Part of a small language model's weights: 89.8M parameters.
Each number is 128 + 24 x the weight over the matrix's rms, rounded and kept within 0 to 255. Layers, rows and columns count from 0.

# layer 3 attention value, 960x640, rms 0.0372, rows 809-828, columns 320-479
[[143 126  89  66  80 144 112 104 109  62 102 124 136  70 125 139 126 147 122  89 118 108 191 135 126 123 169 129 151 174 121  89 146 161  93 132 108 124  99 130 148 116  94 106  90 143 129 120 114 116 135 171 116 148 134 115 153  79 171 112 188 111 109 112 101 143 160 116 165 134 108 171 150 141 179 135 149 114 124 140 114 121 126 139 100 152 119 161 104 145  91 119 148 127 166 111 171  95 121 102 129 164 105 121 121 132 189  74 122 160 108 104 107  74 132 168 119 185 126 106 106  92 104 181 143 115 143 136 103  90 169 128 138 144 114 115 128 151  99 111 124 141 140 106 148 133 137 174 145 148 129 119 131 134 144 134 152 128  89 109]
 [ 66 176 124 110 138 160 129 189  91 158  89 160  76 106 152 152 187 161 118  85 170 134 120 142 127 114  47  68 161 112 152 107 140  95 123  99 147  97 140  65 163 181 155 149 146 150 109 177  85 147 122  90 105 175 135 113  65 127 177 143 136  89  83  97 158 131  86 125 149 102  71 181 122 182 139 185  82 155 208 107 134 125  65 134 156 179  68 163 171 150 164  99 153 133 151  91 173 120 150 123 115 167 177  96 110  73 240  69 109 140 135  79  69 105 161 163 157 133  84 150 123  98 105 138 168 171  78 173 138 151 143 115 143  92 123 115  69 155 102 159 151 148 125 137 152 188  94 101  98 127 148 162 152 176  99 140 151  50 138 150]
 [117 106 100 125 136 186 122 152 120 104 117 114 138 133  98 146 131 131 121  99 131 103 133 141  94  84 138 146 143 115 139 115 123 140 139 133 173 132 113 152 140 168 143 134  97 139 130 162 162 136 136 132 118 110 136 124 140  93 142 141 135  83 113 159 137 113 139 131 118  96  98 133 116 173 183 114 146  99 140 126 146 128 132 120 120 159 134 132 167 140 122 108 118  92 133 148  81 105 138 112 138  83 122 142 102 146 152  84 156 165  96 134 125 118 114 152 142 173 137 114 145 131 133  95 125  88 155  88 121 105 149 102 144 155 120 171 144 131 124 133 124 135 150 125  88  95 166 141 138  97 140  87 123 127 146 125 140 135 120 120]
 [135 127 115 135 136 143 145 123 121 124 137  88 122 100 149 117 117 127 129 167 137 118 149 105 171 103 111 126  84 101 113 118 151 156 187 117 149 141  88 105 126 105 129 137 169 126  98 117  80 112 122 136  98 107 132 130  97 115 110 138 143 117 126 104 142 121 103 109 128 137 126 126 106 120 103 144 127 151 166  90 125 106 117 116 119 111 116 125 122 126 102 106 139 102 165 131 129 128 136 140 132 160 129  91 120 135 122 119 112 140  84 155 156 162 121 116 119  78 152 155 115 133 118 123 115 112 113 125 162 136 118 112 164 130 105 160  90 163 113 135 120 118 101 114 147 137 119 130  92 133 143 142 153 136 127 114 137 133 135 114]
 [ 82 158 150  89 111  86 170 117 150 215 166 123 159 108 112 116 107 102  72 143 174 128 130 123 144 123 108 150 120 158 137 173 161 114 168 148  99 111  84 102 114 144 168 132 110 108 161 153  78 188 131 125 100 160 104 142 141 169 145 122 127 110 103 150 110 117 111 131 133  99  79  95 129 132  99 128 128 205  88 141 148 117 146 116 169 116 129 116 179 148 156  94 124 157 168  95 173 148 116 127 102 135 159 128 182 159 166 122  68 138  85 153 211 145 151 108 153  76 113 158 160 109 168  98 123 110 121 110  99 163 109 162 136 115 120 140 168 130 124 135 109 146 140 162 170 111 164 121  85 156  82 161 102 123 128 134 153 139 106 120]
 [107 140  99 109 158 163 142 118 104 152 106 135 112 147 130 132 166 113 115 120 152 172 100 133 130 117 120 109 136 149 111 134  87 141 163  86 146 100 143 110 101 154 170 120 123 147 109 151 134 160 100 115 127 149 117 180 132 144 126 105 102 133 127 142 140 137 118 145 141 154 128 150  88 151 115 134  93 110 160 172 125  99 100 138 123  37 157 151 168 140 165 158 137 113  94 156 137 111 169 131 103 147 112 135 130  83 133 177 148  97 146 132 112 161 139 128 116 127 142 172 127 109 124  96 145 181 144 121 149 122 111 111  99 117 113  96 100 127 129 133 123 164 136 176 124 142 110 103 110 138 141 133 112 141 106 106 117 144 100 148]
 [126 103 150 129 119 124 150 138 148 147 108 119  89 123 183 121 126 161  91 123 155 133 140 146 126 137 148 152 160 143 164 106 157 110 138 107 120 147 129 105 134 158 171 113 145 104  94 139 123 130 104 120 179 135 100 149  65 136 104 110 132 128 142 114 130 118 136 141 155 116 109 124  95 160 121 119 127 153 183 118 135  95 109 154 131 104 143 142 148 118 111 106 115 157 141 125 120 103 135 130 138 159 140 117  85  99 145 126 146 143 116 143 113 147 118 122 120 116 170 124 153 161 105 151 123 137 159 145 124 129 146 111 136 122  92 128 118 119 120 147 153 149 106 119 136 102 108 167 138 166 134 138 146  84 146 156 136 132 135 153]
 [161 126 129 129 123  82 127 105 113 189 113 120 119 111  92  74 142 113 135 130 143 129 106 140 109  90 121 150 104 123 125 153 146 149  77 170 112 150 143 156 134 100 155 143  96 157 104 104 174 117  81 129 133 168 121 112 123  81 164 142 112 144 126 126 138 155 138  88  35 184 104 109 130  81 153 140 147  88 173 133 136  96 133 121 124 136  94 135  96 121 130 138 119 131 114 150  75 133 144 109 109 104 148 151 160 140 106 132 122  90 140 141 138 126 138 159 139 165 146 146 128 147 145 130 123 128 139 111 131 130 126 122 142 138 118 120 125 177 119 114 134 130 105 146  82 101  84 139 158 101 157 144 149 151  70 113 130 122 162 120]
 [131 126 125  81  85 161 132 111 103 147 124 119 153 106 156 129 136 125 140  99 167 133 127 163 165  63  92 134 108 143 113 194  97 133 129 139 162 134 151 129 113 173 100 113 116 125 117 124 122 162 111 117 153 160 108 132 131 100 124 119 152  71  91 121 123 149 140  89 148 147 150 135 112 122 132 150 149 166 128 104 126 102 108 155 114  58 120 168 149 133  68 136 154 135 127 115  79 107 140 139 160 146  99 142 109 131 144  90 134 155  91 119 104 126 129 125 123 170 211  89 132 141 124 105 117  96 104 121 123 111 114 111 153 132 141 153 143 105 136 105 120 143 137 120 134 131 125 149 148 135 122 122 119 127 172 106 122 144 106 105]
 [ 98 139 127 124 166 148 116 130 137  94 143 123 124 121 131  93 120 125 138 126 111 139 142 122 114  82 109 144 125 173  90 131 163 122 148 114 129 118 150 140 120 171 105 127 140 164 148 169 114 137 138 123 132 105 118 116 116 111 146 173 162 110 156 142 168 129 144 133 148 143  76 138  50 133 155 126 151 152  72 129 160 172 111 127 111 121 118 148 127  99 142 179 166 129 126 133 111 130 161 116  92  74 123 134 147 128 123 125 106 160  83 168 145 136 146 150 139 100 140 135 118 115 130 144 120 101 135 139 107 137 116  86 148 135  89 156 133  97 122 106 102 146 119 109 134 141 190 137 147 107 114 108 130 149 126 146 146 106 151 113]
 [127 115 127 138 120 177 136 140 121  85 118 136 148 123 195 155 157 151 180 142 107 174 157 126 128 143 139 113 147 119 150 101 116 127 160 141 162 101 164 107 101  95  57 126 139 139 142 140 112 120 108 149 106 148 120 116 167 103 102 140 139  58 126 116 110 108 143 133 169 131 138 156  77 160 150 129 148 132 139 128 142  79 146 147 127 122 111 106  93  99 152 165 144 113 144 133 146 124 119 138 137 130 118 127  91 105 144  90 119 119  81 139 117  78 127 150 128 153 105 151 130 139 145 137 134 104 146 148 108 118  79 152 156  96 111 159 128 124 157 119  87 125 128  98 145 143  74 133 159 115 132 112 126 138 106 127 148 133  99 132]
 [120 130 105 106 111 115  99 144 117 160 142  95 109 137  90  72 117 117 131  93 130 135 145 126 140 105 127 167 120 160 136 183 131 145 119 129  99 135 128 129 122 132 130 158 146 150 111 140 133 223 116 159 124 146 152 115 133 141 136 113 144 136 102 146 111 115 127 134 133 128 136 135 193 153 129 120 151 172 132 103 134 129 130  84 130 152 159 135 133 115  64 106 150 122 168 135 111 134  81 142 127 124 103 132 134 128 162 107 149  67 174 118 143 167 122 103 133 146 138 114 134 123 102 102 176 164 156 126 137  97 108 138 135 142 156 134 105 130 114 137  72 116 118 137 144 168 153 119  51 147 107 109  92 111 150  94 113 152  97 120]
 [135 141 150  90 138 116 131 130 130 154 149  95 105 129 131  83 120 143 138 143 118  96 142 154 147 125 154 152 162 144 138 116  99 171 131 165 141 172 131 117 113 115 127 134 169 151 149 101  94 152 108  94  91 100 214 158 102 106 121 161  83 102 120 112 155 123 108 124 145  91  93  85 159 129 165 114 124 147 175 117 153 137 149  96 128  81 129  99 128 151 114 128 164 115 109 150 147 131  95 113 128 119 165 120 133 117 143 110 101 102 117 122 104 134 126 112 148 161 110 111 141 127 130 107 157  99 101 148 160 148 128 147 116 142 118 115 143 113 102 151 118 146 157 139 122 152 136 150 135 140 140 107 137 164 132 121 121 128 154 122]
 [198 120 100 159 148  30 127 117 106 190 125 125 131 165 143  28 133  81 171 161 146 112  64 153 103 139  95 125  76 174 137 208  48 150 121 214  94 152 167 177 130 133 124 151 150 144 140 110  58 127 112 215  81 139 106 132  95 135 156  50  93 127 154 177  90 150 121 123 114 112 103  82 188 139 131  99 163 125 104 131 124 145 162  78 144 113 100  88 134  83 128 109 104 198 192 136 135  96 106  89 109  35 149 184 117 144 110 128 144  80 121 157 137 100 102 156 108 168 175 160 147 139 121 130 137 118 117  81 146  92  75 166 172 152 159 168 113 169 134 138 151 150 124 185 147 136 160 108 130 114 137 111  75 104  76 140  62 133 161 128]
 [ 81 127 158 129 193 105 151 150 100  81 128 146  86 138 127 105 118 125 118 166 146 139 143 151 107 149 163 116 165 110 151 100 119 153  72 137  91 122 100 135 153  79 118 131 131 180 120 124  83 149 155  71 100  99 182 123  96 151 102 143 115 148 149 140 112 168 167 165 147 101 132 139 159 131 113 127 122 124  89 124 111 152 138  81 126 130 145 121 132 151 116  75 135 120 130  66 150 110 133 139 166 121 132  93 160 137 182 130 120 112 138 144 110 143 135  99 140 127 107 125 117 131 124 170 112 147 101  92 159 136 120 138 150 110 112 130  88 141 187 137 115  96 123 133  96 158 132 159  98 115 144 174 142  79 117 137 142 108 134 128]
 [144 114 153 114 131 108 141 132 140 135 124 148 147 116 112 120 109 155 111  90 134  93 169 132 111 144 133 121 136 155 140 130 120 114  90 111 147 180 133  92 142 131 158 128 118 159 152 145 136 125 101 113 102 159 105 108 113 142 138 161 111 130 109  85 122 103 111 132 123 135 107 156 109 165 163 111 121  92 129 125 137 138 150 112 128 109 138 107 131 113  95 124 152 103  96 109 150 124 139 134 113 136 124 103  84 122 114 132 111 110 122 130 115  88 144 144 110  80 156 118 132  97 148 113 122 153 135 161 104 150 151  91 169 117  96 155 115 108 120 104 152 164 146 142 128 123 136  95 124 165 202 116 177 179 124 118 147 119 115 139]
 [108 152 108 143 103 112 143 129 105  87 134 152  87 133 131  93 132 106 131 173 110 134 127 103 130 129 138  80 120 106 131 164 142 121 117 148 118 159 159  82 112 103  74 116 164 136 106 142 103 134 147 186 145 159 119 110 135 133 112 123 178  91 147 130  82 144 101 157 110 163 122 138 133 108 111 125 131 139  83  92 150 108 143 154 180 110 153 131  92 154 190 120 174 115 143 114 200  90 154 111 107 121 135 136 139 149 161 138  88 111 125 122 117 129 111 134 126 118 137 143 149 124 117 193 121 166 155 133 123 129  92 125 135 140 118 115  63 158 155 132  77 124 111 113 118 130  97 158 141 157  93 173 147  62  99 166 179 135 177 109]
 [ 72 155 143 142  98 145 128 118 123 148 108 135 127 108 104 125 138 125 122  95  88 126 107 139 104  74 146 118 172 120 126 157 135 157 124 114 135 110 141 122 118 129 161 138 142 138 142 153 158 144 135 145 158 123 138 129 126 152 121 117 130 100 114 116 123 148 134 121 136 174 119 123 159 128 143 148  96 128 157 140 136 152  93 165  88 138 117 118 124 114 147  93 120 116 133 138 158 135 127  96 142 109 131 115 120 121 117 149 135 129 158 121 110  80 126 132 115 148 182 120  96 119 120 114 148 115  87  91 131 132 134  90  98 121 124  97  99 133 134 130 117 148 114 139 133 121 142 125 129 134 130 123 118 147 156 133 142 127 109 130]
 [169 155 131 172 100 130 141 149 114 131 117 170 147 128 116 150 104 123 155 120  88 142 121  84  63 186 137 125  88 146 136 130 139 140 120 141 152 147 129 130 145  89 121 120 117  96 103 128 140 161 192 146 126 124 119 113 157 142  96 125 120 153 131  85 151  98  81 118  96 100 114 132 166 115  77 118 124 138 104 123 103 138 133 128  97 142 140 109  99 139 106 144 120 133 110 124 145 167 107 125 137 122 116  91 100 155 104 141 138 100 195 138 130 122 143 102 109  85 123 129 167 123 150  93 120 139 127  80 179 149 164 140 118 135 123 134 131 175 141 109 142 124 119 153 134 115 161 108 157 129  96 171 116 127 146 120 125 170 129 139]
 [ 93 137 135 129  92 158  87 105 110 129 101 162 117 156 122 117 123 143 119  92  86 131  81 113 121  88 131  95 186  96 114 161 141 137 110 103 129 170 139 151 126 131 145 133 148 128 120 147 107 135 101 143 134 141 121 116 128 133 155 153 157 124 152 102 121 130 135 147 166 163 118 134 114 150 134 121 127 127 155 149 133 174 105 156  90 103 114 132 130  59 154 138  87 103 118 129 130 117 136 149 152 138 130 157 153 140 110 120 149 128 103 104 122 154 137 114 146 116 195 127 127 155 114 151 149 137 133 113 108 148 163 126  84 123 109 117 109 157 127 180  93 178 112 140 121 118 125 124 145 144 108 130 121  91 131 107 120 113  96 118]]